From a checkpoint of a small transformer trained on Wikipedia.
Size: 12 layers, width 160, 5 heads of 32, MLP 640 squared ReLU, vocabulary 16384, 11.6M parameters.
Architecture: rotary positions, untied embeddings, value embeddings, capped logits.
Training: a variant of Adam for these matrices, 10532 steps.
Each number is 200 + 40 x the weight over its row's rms, rounded and kept within 0 to 999. Layers, rows and columns count from 0. The size before them is the row's rms in percent of the matrix's.

# layer 5 MLP down (transposed), 640x160, rms 0.0776, rows 112-218, columns 96-127
103,196,185,196,251,271,235,245,185,182,254,210,217,133,233,159,152,228,248,268,172,179,199,227,104,217,162,176,182,194,153,177,216
089,160,138,214,256,142,165,186,198,242,304,278,154,215,172,210,130,161,183,194,203,165,159,155,144,183,145,205,132,200,190,203,173
092,229,169,245,229,181,173,153,225,200,204,142,233,163,156,229,178,144,195,190,192,187,180,128,207,205,177,158,195,288,93,213,259
095,146,136,253,233,261,235,214,162,125,138,208,178,244,271,250,134,243,214,161,301,201,207,227,267,231,167,204,118,217,190,248,177
099,250,237,166,231,211,166,227,234,119,215,185,181,212,188,166,229,230,189,233,160,181,221,157,201,243,175,148,243,102,198,166,156
106,216,183,242,150,267,145,165,178,151,205,230,181,191,266,250,199,246,223,155,168,278,192,160,257,216,247,240,199,276,199,186,223
092,255,244,209,209,204,263,167,197,246,205,199,181,193,179,157,257,215,214,207,218,166,163,199,167,224,215,202,124,172,188,176,258
101,214,267,115,242,146,211,217,108,188,226,312,184,156,186,257,216,186,149,240,204,169,216,181,191,107,229,231,222,152,149,178,220
096,270,250,195,226,130,225,205,177,166,123,172,219,193,179,226,239,126,164,243,213,258,187,193,262,175,231,193,153,254,219,156,209
104,157,176,228,153,220,229,190,217,193,204,251,171,228,180,269,87,232,214,163,117,162,124,228,220,155,204,212,227,261,189,147,207
095,181,117,230,255,297,163,170,255,213,170,134,233,175,189,206,182,233,256,195,188,195,201,216,193,205,268,258,200,236,183,201,200
106,208,201,211,210,208,277,179,321,232,181,217,226,184,158,150,186,182,284,213,238,136,205,188,209,255,205,240,242,208,218,143,201
090,165,201,202,234,120,218,178,242,226,258,203,197,206,202,217,256,229,117,161,193,147,277,211,211,184,203,183,261,150,164,182,225
111,225,216,174,172,189,234,145,242,161,192,170,273,227,246,249,160,233,175,215,191,175,177,201,240,263,188,248,164,234,190,188,147
098,195,291,183,228,153,152,252,132,222,194,264,185,207,206,208,191,148,253,227,190,229,183,218,202,244,273,183,180,201,238,179,234
104,193,235,218,170,207,239,169,133,155,145,192,203,199,216,179,168,224,156,219,194,217,218,152,225,213,264,186,190,221,213,236,234
102,235,184,187,161,219,198,152,209,159,114,206,205,179,219,274,243,218,179,255,202,222,209,167,122,225,253,177,214,112,135,182,165
097,257,151,236,267,255,217,233,265,173,149,170,176,244,195,198,214,207,116,175,233,162,154,160,217,190,182,199,202,222,218,160,171
096,209,198,228,220,208,176,185,199,278,184,270,173,200,226,227,171,137,213,135,213,174,167,158,164,197,310,123,232,210,198,201,143
094,208,213,240,194,207,257,213,189,168,185,182,236,226,220,108,227,177,219,175,247,201,151,220,208,229,197,175,155,181,223,204,91
115,191,240,202,213,191,167,221,164,188,179,201,181,183,149,210,216,244,138,250,261,122,146,200,299,120,227,182,134,220,268,147,218
097,190,168,188,273,223,204,199,140,201,232,285,211,259,193,230,233,194,159,184,299,191,218,211,216,241,217,245,248,177,205,217,194
106,160,247,186,154,245,156,146,143,186,213,188,199,194,222,251,253,145,178,170,183,168,135,189,155,214,262,211,259,135,269,203,181
102,291,171,174,190,199,192,149,237,206,186,190,163,202,245,215,197,169,164,257,217,199,163,266,256,194,185,234,232,240,193,197,283
092,204,151,202,257,188,104,222,241,235,260,258,154,179,204,255,240,271,213,126,225,152,222,183,149,126,189,186,212,153,162,185,223
098,147,116,213,249,192,203,152,212,190,259,248,173,220,256,225,196,221,263,125,161,187,224,135,205,269,234,199,215,226,160,225,203
095,146,186,203,236,203,184,206,276,248,211,150,200,197,224,146,179,296,169,173,192,182,161,219,226,270,207,134,279,188,256,213,256
111,290,193,251,244,191,190,188,188,134,186,198,168,221,264,245,163,146,123,151,173,280,209,134,233,187,242,238,172,187,176,170,191
099,222,246,211,168,201,175,250,260,212,215,205,225,229,313,224,193,244,158,178,199,194,272,148,215,205,184,194,221,158,184,159,208
093,233,125,222,252,220,209,183,211,196,210,168,237,174,237,170,297,200,257,238,217,193,197,198,239,219,275,160,194,112,162,216,192
098,242,195,205,258,138,180,189,205,169,218,128,187,205,131,210,156,204,223,229,223,206,130,199,237,182,203,218,195,206,152,214,168
091,171,203,149,202,184,157,223,226,204,250,182,164,194,241,200,206,161,177,137,198,160,122,220,220,252,225,134,179,177,161,173,180
087,243,230,200,215,228,165,191,165,169,185,188,207,222,171,226,143,233,219,160,177,274,173,203,200,140,271,170,251,174,208,195,175
087,211,129,220,177,300,200,188,196,253,174,149,176,214,213,228,180,178,204,183,182,182,253,242,139,199,258,272,151,224,188,183,118
098,156,257,147,194,163,211,215,230,227,178,265,186,219,186,212,169,224,198,183,154,310,253,130,206,158,163,201,208,247,160,223,165
104,191,198,262,242,183,170,231,214,184,209,201,181,210,163,186,199,234,231,101,216,188,200,265,171,177,242,144,164,164,214,231,194
096,163,187,131,225,242,215,199,208,181,114,208,238,208,223,239,192,189,145,189,174,192,198,165,193,192,286,249,120,216,232,169,214
101,162,237,214,240,212,161,209,205,202,244,110,127,209,213,140,177,241,152,181,245,260,186,188,228,220,161,244,231,226,232,192,279
097,190,184,219,156,165,267,155,161,182,280,171,165,179,158,146,214,197,124,222,209,210,169,188,185,213,201,233,212,197,147,184,207
093,245,204,205,189,168,298,309,161,202,238,216,195,282,237,151,198,219,202,234,192,216,196,168,259,162,198,189,177,193,213,244,217
103,203,157,222,142,257,188,209,243,247,243,177,166,206,187,217,152,255,117,188,139,235,195,170,214,208,201,159,166,187,159,166,115
088,143,216,290,237,143,227,163,258,188,234,272,254,164,213,155,245,266,193,189,200,126,86,222,177,216,177,231,212,199,184,279,246
112,175,211,210,209,266,206,217,175,202,168,144,219,194,248,261,158,167,170,264,160,130,239,247,260,142,210,245,225,226,196,197,194
101,237,203,215,195,194,203,176,184,234,190,151,182,186,194,216,283,193,263,186,137,189,213,129,198,219,205,167,223,169,162,228,161
101,134,284,204,183,229,205,207,148,132,238,128,196,199,185,261,237,192,165,168,275,157,167,238,192,186,214,212,224,205,212,123,222
100,144,251,187,266,216,230,151,180,221,157,235,152,174,194,217,176,181,152,202,239,195,88,219,186,196,267,163,175,251,164,195,236
110,148,178,254,188,172,230,152,224,126,192,244,303,248,178,214,200,195,237,196,210,245,117,281,284,214,249,226,218,193,149,209,189
101,245,269,147,195,192,181,203,138,214,261,169,270,190,197,221,159,239,253,228,205,187,203,271,190,196,130,216,184,181,215,194,180
098,215,114,140,233,262,207,192,197,188,236,217,179,310,202,169,223,195,220,226,219,192,242,133,208,229,237,173,201,230,97,258,264
103,208,181,184,194,226,198,182,188,190,217,199,266,259,200,244,159,229,202,180,194,248,196,178,140,187,238,312,174,185,184,218,158
098,207,224,209,241,197,198,204,213,293,132,158,180,234,190,185,194,204,207,279,217,214,295,182,222,125,235,162,171,244,183,203,238
111,220,278,193,215,148,208,241,210,233,264,258,176,132,187,119,178,239,180,233,166,156,200,214,219,162,213,210,172,195,196,212,271
097,243,204,215,219,187,250,184,205,205,191,194,155,236,302,205,203,197,190,128,224,135,168,180,152,121,159,189,213,255,198,154,180
094,114,264,197,278,170,252,205,237,195,232,211,199,237,174,157,189,176,175,244,192,244,161,270,221,217,217,287,122,175,266,212,210
097,296,179,181,222,161,226,170,208,236,165,150,183,172,262,244,142,215,185,208,110,153,224,255,189,210,169,206,184,161,197,271,205
102,182,238,121,231,110,231,224,176,181,161,197,208,177,236,262,142,191,193,207,260,193,167,186,120,168,244,240,137,111,157,250,163
104,179,235,154,183,163,273,218,234,229,163,285,201,222,127,194,207,221,181,187,280,197,264,226,264,155,175,186,214,209,176,141,179
102,241,191,211,193,205,234,187,213,168,243,156,176,192,246,251,134,259,245,137,198,192,188,275,164,192,183,207,183,191,186,154,178
111,169,213,158,189,197,198,250,217,197,231,185,192,174,202,236,204,235,225,174,101,235,175,132,159,154,165,278,212,137,175,194,164
089,198,196,178,223,255,211,247,181,136,127,219,204,202,278,188,213,233,161,251,156,193,90,240,173,249,150,227,213,171,184,228,193
120,121,181,144,152,142,253,276,167,171,186,169,257,200,215,185,225,241,195,218,277,283,169,181,149,209,234,196,256,263,169,187,205
098,164,233,222,174,219,153,195,138,253,232,152,252,187,228,154,227,223,264,148,118,112,225,192,177,144,164,166,194,176,189,224,171
102,118,196,230,139,118,237,135,254,219,226,212,253,182,208,216,200,164,211,259,258,187,184,163,134,155,279,198,109,201,203,213,185
091,191,208,203,162,153,282,239,190,184,221,226,183,214,232,143,185,161,196,215,158,185,221,159,103,172,189,195,212,234,249,178,202
100,180,138,202,186,178,162,188,206,227,222,150,199,252,230,255,199,182,176,246,91,211,229,237,197,152,180,209,186,221,111,212,244
109,191,232,133,181,194,262,247,160,188,239,224,210,200,204,222,206,181,275,204,176,170,200,145,138,188,223,261,192,230,168,183,274
101,241,123,201,187,158,197,187,186,231,248,212,120,308,221,225,185,208,247,205,132,154,217,222,173,243,196,196,166,243,193,212,272
108,273,283,229,186,201,197,234,153,155,198,209,140,211,184,169,156,179,155,127,159,301,182,156,247,178,214,189,279,303,130,248,135
097,226,162,252,213,135,241,236,147,141,222,139,200,180,167,188,188,209,190,188,235,165,264,186,168,112,149,171,142,223,239,222,188
096,211,225,231,179,173,223,186,239,197,245,267,135,186,204,167,226,194,147,154,217,202,183,199,137,229,264,219,211,250,188,233,203
098,196,156,218,215,180,236,245,194,269,291,166,227,257,205,161,162,224,157,198,159,139,229,231,209,198,164,211,233,221,210,251,202
100,255,144,180,199,128,172,174,242,173,255,208,237,224,194,150,245,188,191,121,146,171,236,160,177,196,194,211,199,222,216,198,156
093,170,172,219,224,133,165,217,180,228,229,101,182,274,160,201,188,229,202,243,190,195,324,127,236,170,225,197,199,209,205,162,170
097,137,206,219,211,190,252,220,187,194,174,124,175,242,156,180,238,196,222,226,113,201,217,166,200,222,291,247,153,187,141,199,278
100,243,186,194,186,211,158,251,175,179,264,234,88,248,247,187,185,230,191,153,174,146,206,188,159,219,208,263,154,149,98,169,323
104,130,204,204,256,155,202,206,149,162,163,162,197,230,190,206,192,210,251,252,169,182,261,178,181,210,208,182,110,175,261,170,198
111,159,270,289,142,193,191,214,190,235,223,299,277,226,234,281,185,204,120,234,228,190,231,182,156,241,199,209,180,174,265,186,219
102,183,188,164,179,193,256,234,188,222,137,197,217,184,160,156,239,184,113,154,190,208,101,179,180,163,223,239,152,245,190,159,219
107,140,156,162,184,246,194,266,159,255,235,170,229,163,262,133,184,238,138,180,180,254,279,175,251,260,232,161,227,168,238,217,222
097,255,256,240,159,185,168,121,225,196,198,160,180,139,224,172,216,217,209,194,231,191,225,221,192,211,200,168,271,205,139,183,207
099,134,128,239,178,137,289,216,173,224,169,226,151,216,185,211,222,238,255,168,200,131,170,187,144,194,239,145,236,191,175,258,196
110,200,232,280,209,244,209,228,210,168,210,174,184,193,195,144,162,225,198,113,230,206,237,212,238,179,245,134,137,145,204,170,164
111,201,215,184,247,197,277,276,153,263,186,267,138,192,216,217,191,211,255,265,161,161,219,215,140,179,177,151,212,198,204,179,191
108,199,161,237,153,192,224,224,222,159,184,226,213,234,223,224,199,84,247,134,153,218,231,168,181,176,195,230,233,223,211,201,194
114,180,231,169,115,157,227,175,187,230,223,194,167,238,181,195,202,205,228,157,210,257,168,186,152,194,182,283,190,128,167,169,154
096,200,206,190,202,239,176,213,222,160,176,185,171,204,315,252,212,180,134,183,186,180,170,186,171,233,222,216,199,288,185,195,198
103,129,204,187,161,170,264,228,240,195,201,216,106,157,260,189,207,187,184,237,241,221,166,245,161,209,249,218,112,145,200,95,181
090,231,237,177,206,133,236,221,175,201,220,149,195,249,132,220,224,198,222,193,218,172,230,189,167,252,161,212,250,180,209,223,202
099,133,200,132,194,177,144,176,189,174,199,233,201,165,189,262,190,199,252,172,173,214,163,163,197,194,201,137,230,185,164,157,150
117,226,211,200,212,177,233,160,237,170,210,195,212,200,131,175,181,173,136,224,190,168,224,196,204,172,192,203,205,256,259,216,198
100,163,214,204,160,186,222,141,219,179,259,301,218,158,258,251,179,191,199,199,208,161,140,212,167,159,244,236,260,213,188,153,260
095,218,221,179,214,254,153,179,194,214,175,228,270,237,165,202,170,194,197,178,241,168,137,176,221,142,236,212,228,196,244,158,206
091,281,275,203,197,176,238,169,242,148,189,226,336,139,224,178,202,211,242,218,192,186,240,223,307,163,207,276,177,193,174,229,283
089,152,156,177,182,264,246,194,230,232,262,195,173,270,160,222,168,216,156,203,204,176,283,172,205,193,202,198,271,172,174,231,230
093,133,229,156,246,242,182,77,245,213,190,239,246,152,203,216,196,232,244,199,103,181,219,220,218,240,200,211,224,135,243,278,165
106,253,215,209,231,190,140,180,157,244,147,252,199,270,172,229,88,234,167,215,198,151,263,171,215,196,204,223,214,166,242,231,232
100,150,207,199,190,108,165,204,220,173,203,220,248,230,207,265,253,209,177,236,215,215,114,147,148,192,206,184,185,178,213,171,192
107,158,197,241,234,189,194,252,189,225,262,138,174,187,164,144,181,191,260,191,194,190,138,230,224,343,307,167,177,204,201,194,201
090,160,176,156,138,212,182,196,214,172,201,339,222,216,215,199,199,221,206,172,263,213,247,183,188,235,211,182,205,193,208,213,211
094,278,195,124,241,252,244,128,194,197,117,206,225,196,197,164,270,176,190,168,146,142,124,218,157,215,209,193,229,169,152,195,185
093,171,188,166,201,223,185,206,204,176,198,194,241,268,174,192,206,133,153,195,204,195,135,217,212,245,200,252,244,279,181,212,194
105,226,115,187,216,240,249,215,155,189,171,198,170,150,201,212,266,221,233,257,217,177,236,214,166,258,180,233,178,174,227,133,138
097,181,144,162,265,250,208,201,204,196,229,51,182,176,150,194,244,216,150,186,166,208,182,260,171,230,108,246,191,220,210,228,151
100,242,157,247,185,134,263,173,214,226,155,99,194,194,152,266,182,220,225,152,155,189,259,196,194,189,220,257,96,134,202,171,180
102,148,211,269,191,212,205,177,182,205,184,245,230,228,188,206,216,268,160,240,174,167,254,89,252,166,237,214,184,139,194,200,226
095,185,184,215,185,217,223,234,297,194,147,204,266,238,128,185,195,184,188,158,197,179,220,177,207,205,261,175,155,166,259,212,187
112,263,186,70,193,164,163,190,175,169,168,234,263,188,233,180,160,192,156,153,190,204,142,183,246,183,220,286,187,230,209,216,181
# layer 5 MLP up, 640x160, rms 0.067, rows 113-219, columns 96-127
085,296,234,170,210,198,200,131,237,180,213,276,220,228,212,177,160,206,185,197,203,226,212,183,215,158,203,241,199,220,181,150,179
093,251,186,206,190,182,144,224,165,210,225,238,202,205,259,179,230,266,143,244,108,229,251,206,219,188,216,203,140,109,185,212,181
095,196,165,241,217,160,157,169,193,248,160,224,188,207,173,191,177,205,181,268,111,170,204,188,194,180,193,232,165,155,227,191,277
096,321,221,216,236,283,207,212,191,261,249,180,165,175,198,142,209,261,167,228,190,261,184,251,187,154,260,312,227,250,268,180,198
105,207,185,168,214,205,233,221,253,135,309,204,221,191,183,170,184,233,207,232,218,183,203,206,196,157,162,207,253,252,255,257,218
091,236,211,268,234,113,212,95,156,200,179,192,191,185,191,238,254,189,151,157,215,223,185,227,193,183,165,181,228,179,136,202,175
099,253,174,261,142,179,160,211,237,215,180,110,268,219,205,143,165,142,208,168,220,181,200,190,242,193,148,205,115,192,209,275,235
093,257,188,226,213,173,225,153,229,255,168,244,218,199,178,242,253,236,229,218,206,240,253,237,176,203,194,165,175,169,126,154,241
105,207,174,161,245,136,200,180,154,128,218,213,195,176,200,98,174,104,174,162,138,183,226,216,188,159,246,256,98,184,136,291,175
095,165,231,189,184,254,168,201,164,297,239,147,236,156,147,167,250,191,233,273,241,157,234,133,213,186,241,122,252,210,196,198,173
105,163,172,161,267,236,234,176,202,211,139,220,217,121,231,229,235,157,189,245,166,257,197,104,251,191,295,187,204,197,179,207,161
088,181,172,181,153,281,198,227,216,199,205,226,182,126,214,253,232,187,210,236,198,209,205,263,228,164,130,149,211,207,163,282,218
108,238,190,257,209,220,239,127,214,211,276,281,210,197,170,204,222,155,192,210,148,227,234,204,187,166,173,128,202,222,279,203,173
093,161,203,173,209,231,191,150,183,230,199,228,190,200,227,226,192,152,196,196,207,125,228,210,158,181,230,246,230,216,172,276,254
101,250,289,227,181,278,144,221,186,219,142,232,166,221,136,254,184,214,221,241,235,181,178,188,248,206,231,186,225,211,178,191,205
102,216,183,222,193,187,95,221,298,218,217,208,221,152,131,238,135,200,218,157,249,268,230,164,186,205,156,209,268,243,259,189,262
103,217,118,173,186,169,273,126,237,192,194,197,221,180,216,195,252,188,211,250,250,273,117,190,145,155,174,135,237,253,204,246,184
093,174,248,176,216,226,203,230,261,172,245,173,294,195,222,213,203,160,157,195,219,189,228,180,249,222,232,256,173,198,125,215,146
097,181,200,168,202,213,155,190,249,296,239,271,188,158,183,223,181,216,250,184,179,190,225,172,167,101,213,177,240,177,187,190,262
121,178,245,151,174,258,188,220,197,238,198,228,223,220,253,208,191,151,135,163,140,196,195,171,264,191,218,270,172,223,223,256,234
099,229,239,271,179,225,109,200,218,288,228,249,185,242,164,223,227,138,230,144,190,145,196,161,267,159,140,131,206,177,199,168,216
108,215,191,175,208,206,148,218,234,231,161,159,191,150,102,187,203,218,229,280,172,194,148,251,192,209,207,194,179,163,237,228,172
096,214,203,218,177,195,209,205,212,197,282,258,160,227,225,220,181,160,268,248,205,110,178,221,226,192,128,172,198,204,200,203,166
091,167,226,209,192,200,243,236,217,151,255,203,196,222,156,183,220,155,174,243,175,220,197,180,207,227,139,171,236,185,248,201,185
098,265,141,189,177,200,175,151,242,169,101,189,208,205,203,257,228,165,214,175,239,142,187,212,205,206,150,242,222,190,156,247,162
096,246,161,124,209,171,187,186,266,213,230,242,214,192,201,138,245,219,238,199,265,186,102,211,260,196,135,256,181,181,157,208,148
111,294,139,226,230,181,219,193,220,147,234,255,261,215,154,217,226,133,211,206,190,179,197,170,249,182,213,205,212,228,235,250,174
100,167,232,206,194,185,204,246,213,208,215,248,233,226,236,248,221,156,171,207,182,167,214,159,171,231,249,167,181,186,160,194,229
091,224,146,233,119,234,234,91,204,258,183,151,201,199,184,247,167,169,203,143,184,221,209,159,257,162,193,176,204,159,250,238,174
096,180,198,160,239,277,146,173,250,150,166,231,231,170,205,270,167,175,222,187,209,232,188,235,235,260,208,258,246,261,218,204,242
089,299,244,251,235,164,250,168,237,244,204,156,220,178,157,233,147,272,251,263,120,186,238,138,204,145,230,287,158,224,161,177,203
088,179,195,201,230,187,167,187,160,204,215,315,216,167,265,235,237,186,213,223,264,200,149,199,218,193,132,188,217,191,185,217,206
089,211,208,164,191,124,164,190,206,179,183,267,222,181,224,189,198,217,214,214,227,235,188,155,207,244,136,160,239,109,187,181,257
098,238,251,270,197,218,180,216,132,191,215,293,186,204,117,112,204,264,199,162,190,208,205,306,241,181,193,246,150,201,218,218,211
102,218,148,267,224,181,201,173,190,172,178,210,237,178,198,228,223,210,269,223,221,140,227,252,243,181,176,188,153,219,250,190,201
093,206,277,256,176,168,125,159,245,179,305,256,261,170,219,177,149,152,273,268,165,204,171,187,229,151,233,209,244,186,227,219,159
111,200,246,183,267,168,174,185,217,292,200,218,244,185,257,205,316,174,212,216,181,151,197,240,208,196,236,233,176,136,177,191,226
100,284,273,176,226,215,182,243,246,163,185,165,223,209,255,187,228,159,228,214,168,213,84,242,186,169,265,168,212,203,282,237,151
091,249,92,138,213,217,172,189,203,207,206,220,282,240,255,255,267,155,158,259,235,177,134,158,163,223,194,269,230,207,185,245,264
108,194,184,167,182,228,200,175,164,209,221,156,136,208,200,147,203,211,214,269,228,184,160,192,235,219,229,186,146,162,225,168,237
084,199,245,239,238,205,225,231,248,173,119,161,173,186,206,210,251,203,171,269,215,189,184,213,185,169,256,233,234,238,197,202,212
112,238,170,119,281,216,173,142,158,297,231,157,225,191,186,247,163,201,191,235,191,143,94,235,271,210,219,222,228,216,207,218,258
106,176,234,224,126,164,210,132,203,178,283,207,218,194,224,206,254,200,239,175,183,211,209,258,297,162,190,219,187,184,184,228,136
105,195,164,247,163,189,257,178,242,214,268,140,212,225,226,212,174,133,179,232,180,227,137,174,229,246,225,195,227,189,241,175,228
104,208,194,151,142,224,205,202,233,234,234,226,256,210,199,214,259,193,180,171,190,266,190,205,154,154,211,213,216,188,154,207,194
107,231,221,173,190,214,157,211,215,103,244,252,246,173,263,125,162,172,188,183,186,146,157,192,248,222,184,158,248,148,264,148,229
093,202,187,242,219,260,213,138,234,148,191,145,194,175,222,139,178,138,195,218,165,210,202,130,263,257,249,260,207,245,149,191,240
098,189,211,204,178,155,192,193,156,197,230,187,230,200,209,167,278,233,231,251,154,142,172,238,257,43,138,159,240,189,225,205,225
106,176,220,230,185,138,260,210,158,234,133,165,256,180,208,111,224,110,194,206,141,225,188,227,266,161,234,166,190,237,145,180,135
099,189,142,254,196,146,238,145,193,244,169,217,236,147,223,144,178,194,244,215,183,167,213,156,228,270,168,213,174,169,210,168,234
107,248,215,127,216,131,167,177,212,176,181,187,235,187,175,187,267,200,289,258,77,235,188,155,229,194,240,178,250,149,168,186,181
100,207,233,248,235,287,169,201,218,183,246,262,265,214,170,121,223,176,215,223,200,158,261,263,200,194,167,253,217,233,259,232,150
095,294,206,290,280,153,134,156,194,173,246,178,318,201,188,175,246,236,218,202,196,245,188,174,219,203,172,187,264,253,184,211,170
097,208,166,256,113,237,177,201,182,222,238,151,210,128,190,132,206,263,224,145,260,237,237,210,225,173,218,211,195,225,235,166,216
103,211,226,212,209,170,183,176,222,249,203,160,245,204,204,123,271,225,136,227,178,162,202,234,233,114,178,289,218,202,145,160,85
106,204,157,183,174,233,153,160,224,243,219,220,201,148,243,186,179,214,235,251,193,217,176,210,172,203,229,190,122,200,177,194,158
099,225,134,243,242,150,116,127,240,159,251,167,259,172,141,189,198,240,194,196,145,175,141,227,242,267,176,213,199,184,282,265,127
105,137,224,205,218,268,174,242,203,166,240,208,230,211,143,159,187,220,177,165,182,268,155,211,202,178,129,273,114,208,206,220,200
088,233,264,165,222,164,152,179,232,220,198,216,250,222,165,172,174,128,163,207,163,227,196,240,249,227,264,294,137,164,194,205,209
113,137,245,211,144,191,213,196,204,189,233,172,176,167,184,194,182,226,204,290,237,184,185,247,156,198,244,239,214,238,251,278,245
100,120,179,228,194,163,145,195,194,241,234,212,245,191,159,128,163,144,258,173,165,247,203,184,207,184,171,215,146,196,241,198,184
095,216,203,177,198,191,178,183,158,201,184,210,231,163,262,222,207,182,195,262,201,115,229,218,202,233,185,243,128,215,236,158,281
088,186,146,208,197,268,176,174,245,181,252,209,262,229,214,125,158,115,227,175,164,180,218,230,167,147,186,178,176,251,230,224,165
102,212,218,230,259,180,241,176,210,222,178,169,255,174,223,168,205,208,199,221,140,310,212,196,178,195,209,263,128,204,149,208,211
107,197,142,232,187,131,202,228,249,153,241,193,228,229,167,80,251,200,202,197,191,190,173,223,183,176,204,215,123,217,137,201,201
098,269,195,224,221,220,216,138,257,220,227,171,155,198,157,169,270,253,187,247,209,220,164,198,218,192,262,153,219,203,158,212,148
108,149,222,236,145,213,215,177,166,175,294,272,175,189,175,208,164,153,224,240,129,253,208,233,203,93,153,161,184,216,247,239,166
096,168,292,204,182,205,170,150,274,184,221,178,228,190,217,187,208,120,210,190,214,204,192,199,249,214,238,183,190,151,197,253,121
097,147,150,170,215,184,224,214,204,143,291,216,225,167,240,133,212,153,174,215,206,171,242,190,170,244,174,294,141,201,112,203,244
094,216,115,225,230,105,161,170,193,240,164,188,169,210,119,157,226,172,229,191,222,208,178,205,170,112,214,237,197,209,225,158,152
100,212,178,194,209,161,164,165,153,245,199,193,197,176,170,188,178,152,235,245,194,230,199,207,168,186,174,192,116,225,219,254,199
101,214,175,187,177,169,180,220,191,250,221,186,294,196,259,172,219,194,235,161,122,190,234,172,206,203,184,231,184,226,207,220,259
098,222,165,217,214,180,278,95,231,248,217,242,212,171,260,167,230,183,217,192,214,210,187,165,96,195,149,196,234,144,179,246,248
107,191,192,184,212,193,220,97,220,190,226,209,198,163,185,241,199,154,200,229,192,194,109,200,175,180,157,194,191,138,174,211,184
094,185,168,131,197,255,238,134,276,176,214,259,260,159,186,190,201,211,185,189,130,217,218,232,165,212,232,239,219,199,88,241,135
120,168,229,165,235,209,188,199,245,222,331,239,206,158,206,231,197,161,213,224,127,136,188,175,182,210,229,206,205,143,185,210,229
115,252,252,213,159,268,147,210,238,173,202,206,247,180,190,163,134,223,204,180,187,176,218,246,186,175,253,200,233,223,217,167,178
109,245,228,230,188,150,221,153,209,212,265,241,196,133,179,204,182,224,270,207,166,177,190,182,197,101,152,141,196,245,117,199,204
097,139,189,187,283,239,156,214,178,173,190,245,293,177,139,250,296,207,227,221,179,174,205,212,196,141,204,149,143,195,255,233,162
099,148,202,164,240,161,229,108,285,191,198,174,243,244,128,157,195,140,213,186,228,239,185,177,219,207,190,163,174,207,157,205,195
115,200,192,238,189,164,131,101,235,241,237,176,325,182,269,196,216,152,226,202,168,172,150,189,260,199,231,175,163,226,202,168,176
108,235,193,168,216,137,129,142,204,165,256,219,233,243,232,231,247,206,132,164,161,276,151,216,217,198,251,266,234,279,225,148,222
100,231,185,226,204,237,207,228,261,235,211,134,248,175,150,164,148,193,172,222,246,217,174,147,187,158,213,315,182,283,244,249,231
105,213,211,160,215,160,166,196,225,257,188,226,188,222,144,167,197,215,231,222,253,239,229,165,227,161,169,199,133,194,250,258,183
099,222,151,144,212,155,221,205,177,213,236,163,253,147,225,127,267,166,176,329,106,228,154,146,216,197,187,235,183,121,157,213,224
102,205,136,258,198,202,208,165,168,200,264,180,208,194,223,146,213,192,187,251,231,234,151,257,190,123,182,199,175,148,209,162,73
090,171,174,180,164,205,210,161,250,193,192,217,144,150,220,243,189,181,254,164,169,305,167,161,195,214,188,179,267,273,190,271,177
102,265,207,250,249,174,216,175,220,226,185,189,222,174,235,245,228,190,170,195,156,199,229,173,218,237,186,234,222,227,179,182,226
118,133,165,183,223,197,222,125,212,192,317,193,208,189,175,154,169,160,166,249,199,228,183,205,129,218,212,244,243,206,160,257,138
089,159,228,211,274,171,193,206,209,195,172,221,227,119,255,271,194,186,237,214,147,186,173,211,243,148,216,254,231,244,164,196,157
096,217,205,193,175,167,204,217,244,196,158,230,260,199,294,139,214,145,184,204,168,222,203,217,141,203,230,216,210,262,226,251,174
087,131,248,193,166,197,163,164,198,247,180,221,210,130,198,203,198,113,236,241,200,224,101,240,163,173,184,207,215,249,194,211,190
092,177,222,153,207,178,97,178,192,164,133,309,183,135,189,236,192,214,173,215,195,228,161,171,260,180,165,157,158,216,200,232,270
091,216,114,189,165,231,179,249,164,153,251,248,163,134,147,201,204,208,271,237,217,229,176,176,181,231,203,256,136,223,189,225,175
110,221,260,168,306,271,173,271,206,232,175,166,232,184,184,184,224,179,175,227,159,147,145,146,244,202,240,251,235,243,198,199,166
099,221,256,249,147,269,238,123,157,194,189,171,199,195,184,183,249,215,246,223,232,223,212,258,225,107,236,190,171,193,171,147,136
110,199,275,183,204,221,164,213,218,208,154,200,203,150,227,245,174,162,187,195,205,185,178,188,238,197,280,208,192,165,141,194,247
088,145,157,188,190,227,132,256,252,240,171,264,226,168,211,238,201,144,178,246,179,238,153,232,250,245,198,153,203,122,196,148,159
089,213,216,165,202,277,208,228,172,260,248,186,115,187,207,188,217,157,192,258,165,153,170,231,242,256,184,172,225,241,264,251,233
096,290,211,175,192,166,199,154,173,172,195,245,196,113,203,197,155,211,271,235,207,154,205,162,196,184,176,227,178,70,175,200,186
106,207,213,229,172,201,231,203,185,288,183,195,187,183,195,206,234,224,284,247,199,167,153,252,188,153,225,70,167,175,151,212,196
102,160,228,253,140,136,180,223,228,250,267,188,212,148,253,186,141,226,186,217,175,116,174,206,233,183,200,157,229,209,191,157,150
098,199,237,224,173,172,163,152,212,201,186,180,186,236,161,182,226,122,180,146,197,213,227,215,144,244,242,118,179,90,169,222,151
104,188,258,278,143,254,202,182,199,234,243,252,185,174,200,147,251,207,198,226,199,248,171,169,210,147,189,220,222,144,210,201,134
099,212,181,229,285,130,161,214,284,191,196,201,184,220,192,226,218,186,248,200,189,216,189,122,202,236,194,175,196,256,261,236,187
112,193,231,177,215,157,187,187,205,254,190,205,199,214,116,172,181,155,206,206,155,251,222,189,246,184,242,226,161,210,282,154,242
097,153,264,151,293,197,227,219,278,140,191,153,196,188,231,221,121,202,190,189,205,177,200,268,275,181,186,215,146,216,165,192,201